From a checkpoint of a small transformer trained on Wikipedia: attention and MLP in parallel.
Each number is 200 + 30 x the weight over its row's rms, rounded and kept within 0 to 999. Layers, rows and columns count from 0. The size before them is the row's rms in percent of the matrix's.

# layer 2 attention value, 96x96, rms 0.228, rows 33-66, columns 0-95
088,157,174,158,181,225,243,181,223,264,190,229,185,274,202,238,179,196,207,198,229,213,216,207,231,192,182,252,192,202,196,156,220,182,219,208,224,241,211,215,239,183,178,178,131,189,192,203,185,182,209,218,158,228,212,165,217,168,205,172,223,218,202,213,158,237,156,187,127,236,162,196,284,196,236,237,174,159,222,212,245,206,237,208,253,166,190,190,184,189,190,212,152,219,175,182,173
081,219,204,214,148,205,164,239,215,180,178,238,182,191,189,243,245,175,212,169,185,173,199,208,189,200,187,287,197,224,165,203,194,196,187,212,218,178,199,170,197,261,179,201,205,239,198,220,197,169,207,186,253,279,173,204,196,217,197,249,216,215,223,199,216,141,245,143,225,197,250,150,228,186,239,189,189,217,223,175,204,179,201,145,171,186,172,172,135,153,143,176,224,219,226,215,170
089,252,222,207,203,180,207,206,201,226,182,265,196,176,203,169,186,234,216,183,205,223,202,224,148,206,191,147,223,163,250,127,187,188,210,202,239,186,153,209,214,186,147,184,169,208,172,229,234,283,200,159,202,201,212,170,227,220,275,158,259,196,156,183,208,183,239,206,177,198,203,188,166,190,206,112,198,219,200,204,177,223,199,178,173,236,237,243,211,228,191,213,203,242,193,205,200
084,272,207,244,203,239,192,259,238,188,146,179,234,207,156,213,254,236,182,181,194,195,203,225,182,164,197,222,176,194,183,175,217,190,198,199,257,241,130,198,214,199,202,227,195,199,155,199,225,168,225,174,194,249,210,209,168,174,236,234,195,204,179,201,252,204,236,215,161,153,188,255,249,161,202,181,195,273,208,154,185,195,165,194,204,205,208,229,222,223,182,193,155,236,230,188,242
085,213,162,201,238,217,207,202,199,219,216,217,194,204,147,171,193,187,156,185,211,215,212,216,238,216,231,141,162,193,189,144,228,180,215,171,164,194,255,213,206,177,185,180,232,280,190,186,155,291,177,182,238,212,221,253,202,188,196,167,200,264,171,167,243,186,213,212,188,160,240,269,196,189,231,156,220,235,180,224,194,228,199,205,232,179,188,220,206,186,187,211,164,182,148,179,235
079,198,199,227,198,169,204,155,211,206,212,201,189,139,221,189,210,216,228,169,166,233,231,203,181,182,180,171,174,209,249,162,177,184,227,265,230,164,181,157,214,206,216,209,190,163,225,222,225,241,200,182,206,173,207,179,220,254,207,166,153,200,220,194,240,132,247,150,227,190,242,204,184,267,205,127,216,116,208,189,223,211,238,220,156,217,217,240,198,197,190,162,167,194,237,195,189
079,225,176,179,177,179,169,225,196,209,207,219,207,130,219,232,193,256,178,135,177,217,178,202,264,168,238,255,201,248,225,234,199,213,202,235,147,266,217,181,204,203,258,208,203,193,191,139,173,143,185,170,211,165,171,198,152,207,175,116,205,197,228,169,208,188,206,252,175,172,191,196,240,222,215,211,210,183,188,232,188,227,193,166,191,200,156,216,190,187,225,187,211,241,223,194,231
084,183,201,280,194,169,190,214,205,186,207,171,240,183,216,218,253,228,217,166,199,204,273,231,177,223,171,173,192,214,194,182,181,202,220,245,156,216,198,199,189,210,177,167,230,184,175,231,195,275,246,171,231,138,249,169,194,159,222,212,193,201,225,141,215,183,162,134,188,201,188,237,172,207,204,221,180,187,205,228,232,184,189,137,170,186,234,257,172,223,207,239,211,189,246,183,193
090,202,207,217,180,184,192,209,204,174,191,171,182,219,241,228,186,219,234,196,193,184,221,218,237,188,184,192,178,207,217,183,130,228,217,222,179,159,203,214,142,181,182,236,199,287,154,258,192,253,219,228,223,162,257,191,184,249,177,209,178,169,209,241,208,133,180,128,245,197,216,166,187,218,152,195,172,208,207,176,229,260,174,197,184,182,226,211,210,192,149,220,216,142,197,182,208
089,214,161,184,240,244,251,217,172,235,195,226,195,187,213,208,211,170,185,239,224,173,171,215,175,177,235,171,214,198,217,183,215,204,147,223,204,183,159,188,175,218,237,108,236,263,185,190,192,212,267,187,168,157,160,221,151,196,199,220,231,227,183,169,178,278,165,171,172,214,213,229,203,239,184,178,189,202,193,166,212,184,206,223,176,232,151,165,212,210,252,208,224,147,169,221,212
082,133,227,257,232,244,175,176,228,235,232,185,178,249,187,165,183,187,202,184,175,234,241,172,214,163,183,215,192,204,148,237,230,188,221,206,169,169,173,215,205,186,236,193,172,209,194,175,193,212,253,262,219,241,194,223,141,165,218,208,162,232,196,206,182,235,147,243,163,191,190,169,200,207,220,163,262,162,164,210,173,235,251,223,161,180,200,229,188,168,162,212,161,226,203,214,188
078,263,221,211,192,210,213,203,221,256,149,148,209,216,193,191,261,182,242,186,180,244,140,211,174,212,184,179,188,203,227,183,164,175,223,183,188,230,194,241,204,172,206,197,153,206,161,211,200,206,260,138,177,186,184,184,169,205,187,176,175,187,166,224,232,262,161,180,205,215,174,183,240,228,151,255,200,209,181,194,215,224,249,179,178,209,255,253,184,238,260,180,231,213,223,184,184
099,182,200,180,139,171,124,207,182,236,207,199,193,171,156,222,240,198,229,220,225,245,203,199,162,230,227,140,212,181,189,175,200,235,170,196,208,246,209,175,223,165,180,194,254,195,191,221,200,175,209,238,170,186,218,219,202,176,225,213,238,148,221,221,197,212,206,253,198,217,204,114,183,193,218,200,182,260,233,218,201,244,223,156,166,268,195,190,195,239,214,195,210,235,152,241,243
083,224,183,194,136,193,233,166,255,183,238,210,232,244,178,250,174,190,185,215,239,211,200,224,237,182,154,179,220,165,199,207,212,188,203,213,164,217,206,185,238,211,258,162,226,250,143,199,219,170,225,201,222,206,216,222,178,227,173,143,215,194,208,167,213,188,175,158,158,245,174,153,205,212,231,188,201,190,167,200,179,238,200,159,95,204,178,188,219,161,156,240,177,204,215,178,188
091,227,229,261,166,194,196,217,186,199,194,186,190,237,218,255,212,178,190,202,220,185,215,140,146,183,242,222,210,255,214,208,211,213,207,150,142,201,171,229,202,267,189,220,191,190,136,201,178,160,202,194,155,235,193,167,206,189,171,207,213,173,184,192,197,135,209,272,178,211,153,182,213,241,223,171,217,199,189,170,149,213,236,256,217,169,146,164,225,169,225,164,201,198,180,223,197
087,225,211,213,224,195,212,208,219,189,217,247,236,185,267,214,187,243,210,164,214,267,248,197,161,211,141,199,145,180,182,159,193,170,130,179,198,223,195,224,141,209,112,189,192,176,152,184,208,242,208,177,189,202,228,174,188,167,219,205,193,162,184,179,210,206,214,268,184,165,244,208,200,187,229,190,223,192,213,198,221,198,188,158,224,242,202,171,194,267,180,227,204,159,236,196,201
081,248,204,172,246,228,172,213,206,199,167,188,219,180,155,131,207,210,200,180,210,204,242,195,199,225,243,253,175,219,140,185,233,230,261,160,248,233,208,177,201,228,224,195,159,170,210,186,213,213,176,145,178,279,170,183,213,252,241,197,223,161,206,160,227,211,212,176,176,157,203,218,271,202,220,203,236,210,164,243,190,194,178,202,159,224,193,229,225,215,201,173,235,212,169,183,186
088,196,222,240,213,193,224,204,133,206,214,201,210,216,198,155,197,146,187,288,179,232,194,207,208,213,241,209,202,212,256,227,235,196,182,221,227,218,220,196,189,192,155,186,216,113,222,201,218,190,234,165,228,214,187,168,213,199,157,145,208,207,207,229,165,171,171,244,213,159,191,201,113,215,237,164,174,210,143,198,198,186,226,154,158,208,202,160,200,212,196,234,202,222,239,187,237
077,209,234,198,242,264,187,251,195,212,249,212,216,246,207,201,219,247,161,273,222,248,242,173,203,174,196,189,163,188,163,217,220,187,108,250,171,201,205,225,198,188,207,190,189,189,203,235,177,140,165,169,201,219,220,226,177,237,159,177,233,162,162,171,188,141,144,245,219,196,188,229,145,200,189,205,207,207,247,196,213,193,192,230,222,197,218,192,204,190,226,182,233,189,178,179,203
093,199,189,212,214,190,254,253,193,90,209,146,186,196,202,201,193,194,181,183,204,178,204,179,216,200,255,208,198,207,189,207,194,183,179,188,138,211,202,206,258,245,183,264,210,232,176,192,218,168,145,153,151,190,201,261,215,152,133,230,250,215,209,153,215,216,206,188,152,218,173,198,218,233,159,215,152,198,240,190,180,180,201,209,228,194,192,219,173,205,200,167,211,179,213,230,215
086,267,158,224,191,221,177,183,164,226,198,212,172,165,185,212,217,178,176,212,171,210,238,265,214,210,179,200,231,206,170,185,203,199,241,195,220,204,167,275,203,210,188,217,190,128,183,231,246,249,202,217,192,198,271,211,217,234,156,236,196,151,178,232,251,196,191,202,242,187,195,190,179,168,225,220,216,206,199,166,217,168,217,205,202,170,238,211,273,236,216,219,263,193,157,178,157
075,166,213,193,229,259,209,208,210,212,183,216,222,241,154,219,168,165,166,203,235,181,220,232,188,196,209,198,149,201,186,272,222,224,111,214,223,212,254,184,186,209,188,211,145,177,232,187,152,206,222,185,217,225,235,250,169,203,201,188,192,220,192,170,227,242,201,237,164,168,198,164,152,232,209,179,204,219,243,208,176,210,220,171,171,247,224,199,240,250,150,162,211,219,204,166,144
081,221,180,178,168,222,124,183,185,174,283,231,270,168,136,181,192,213,205,191,198,196,221,222,227,242,157,180,184,200,165,207,190,177,182,195,225,192,217,235,223,203,174,114,198,195,176,252,235,197,218,187,183,220,186,181,197,210,168,173,200,234,138,232,205,231,219,195,166,161,195,220,191,137,220,193,178,239,204,202,192,226,209,228,149,217,218,233,207,228,206,137,171,247,198,208,201
089,214,239,182,240,229,183,204,241,198,213,229,195,162,153,214,184,198,177,200,213,206,240,165,199,181,246,201,208,165,252,205,235,209,165,202,202,182,115,184,311,181,234,156,198,173,164,215,203,172,202,192,193,199,169,223,199,186,149,243,237,197,250,241,165,226,199,247,190,193,162,191,207,203,226,201,148,222,161,203,147,185,228,174,190,208,167,179,254,204,213,219,194,222,183,206,157
083,219,175,193,205,196,202,163,207,235,181,171,200,234,187,193,198,245,196,247,187,231,200,205,188,172,212,228,178,180,171,214,146,176,220,208,228,253,263,125,261,219,183,181,228,201,248,154,198,199,177,183,162,242,191,182,190,203,187,160,216,223,175,196,241,259,173,227,235,245,224,199,162,174,165,148,142,269,202,223,210,218,180,220,180,183,172,178,195,207,163,255,170,191,229,174,228
075,240,231,282,240,220,149,207,176,162,204,210,247,181,227,198,189,183,246,181,198,198,182,190,141,230,168,255,182,191,230,196,156,245,221,181,219,210,242,209,177,167,199,223,194,186,185,135,223,171,212,155,200,144,219,194,168,198,212,215,161,186,159,170,202,218,190,235,230,176,220,156,164,205,228,165,216,202,198,143,237,234,222,196,180,219,176,117,204,204,231,190,172,206,197,228,229
084,166,190,238,163,150,205,156,156,186,182,166,216,95,233,171,165,155,177,180,208,141,184,160,224,202,252,228,231,218,202,232,235,255,174,181,188,209,201,151,228,183,246,204,227,205,198,212,181,228,192,185,239,198,212,213,262,208,236,200,225,176,184,222,146,244,224,182,229,213,218,181,181,232,165,193,200,188,208,241,196,196,167,195,212,202,164,213,264,181,208,232,219,227,208,218,223
084,204,172,172,183,183,191,148,222,262,189,202,233,188,157,206,195,224,183,185,196,221,254,209,208,185,225,176,223,204,212,203,186,188,226,161,219,174,208,182,162,238,210,173,192,234,140,205,200,234,238,209,230,177,176,273,199,216,252,165,196,189,204,206,205,189,207,141,194,140,231,245,211,195,179,276,207,161,163,219,148,210,199,154,177,163,170,189,206,111,147,214,235,192,210,195,193
087,158,173,241,151,203,198,218,182,201,201,218,183,229,167,242,185,259,251,254,238,196,201,256,216,214,152,148,180,212,144,211,172,193,248,182,204,198,166,263,177,155,186,151,199,212,196,237,203,175,211,220,163,117,207,178,203,220,190,250,184,196,219,217,199,171,204,197,159,232,233,193,212,199,206,211,183,222,143,225,237,218,256,212,249,171,184,216,182,235,219,227,204,183,224,183,216
084,191,170,187,284,226,161,215,193,205,197,155,169,204,241,220,239,218,202,214,223,184,253,184,207,195,177,167,249,249,232,257,224,221,227,265,153,170,159,186,190,186,195,176,237,188,194,195,140,161,188,200,243,192,194,173,174,184,174,205,204,195,200,130,177,191,227,181,195,212,192,175,231,196,256,160,240,204,192,221,165,194,231,163,236,268,200,192,224,183,156,206,155,193,226,178,207
085,214,219,184,202,234,164,239,253,157,208,188,198,196,213,250,215,208,248,201,147,199,150,180,175,272,191,165,205,159,203,249,172,261,195,218,200,213,145,199,148,207,223,158,231,214,174,179,194,251,136,191,236,236,195,190,186,193,180,224,160,260,204,179,197,177,233,182,200,159,218,220,225,221,169,213,218,255,216,183,191,191,234,168,148,170,209,220,221,238,186,239,235,202,183,179,201
103,204,177,216,168,193,182,202,225,197,214,188,194,193,183,208,190,198,269,227,211,214,225,279,230,178,189,215,211,213,169,227,182,197,183,118,225,213,208,240,213,214,151,202,208,182,259,189,181,224,226,200,172,201,231,144,205,182,177,153,200,204,216,177,190,200,175,286,176,202,171,168,169,213,195,114,243,195,210,200,213,225,200,175,203,257,198,205,188,274,182,207,181,232,208,196,278
086,201,236,191,229,218,211,262,178,231,239,254,198,207,216,191,159,186,165,171,186,166,199,127,225,180,170,197,210,220,186,219,183,164,181,169,200,223,207,169,211,166,212,213,134,242,205,158,185,162,134,198,175,200,224,191,198,235,203,192,198,252,178,205,207,235,218,204,217,168,220,131,219,172,192,192,192,198,217,156,222,209,223,252,236,235,173,125,254,188,205,187,206,215,157,229,138
104,239,169,182,205,161,190,164,236,155,139,200,202,240,164,203,221,183,261,211,202,167,135,139,229,156,162,168,192,204,168,193,201,153,234,181,212,187,181,209,212,219,208,275,235,209,176,217,206,244,177,193,215,248,202,168,221,174,181,173,199,132,234,181,176,238,236,202,220,209,197,185,180,240,176,206,178,162,186,203,210,197,242,176,179,224,242,257,168,224,193,233,147,201,187,209,187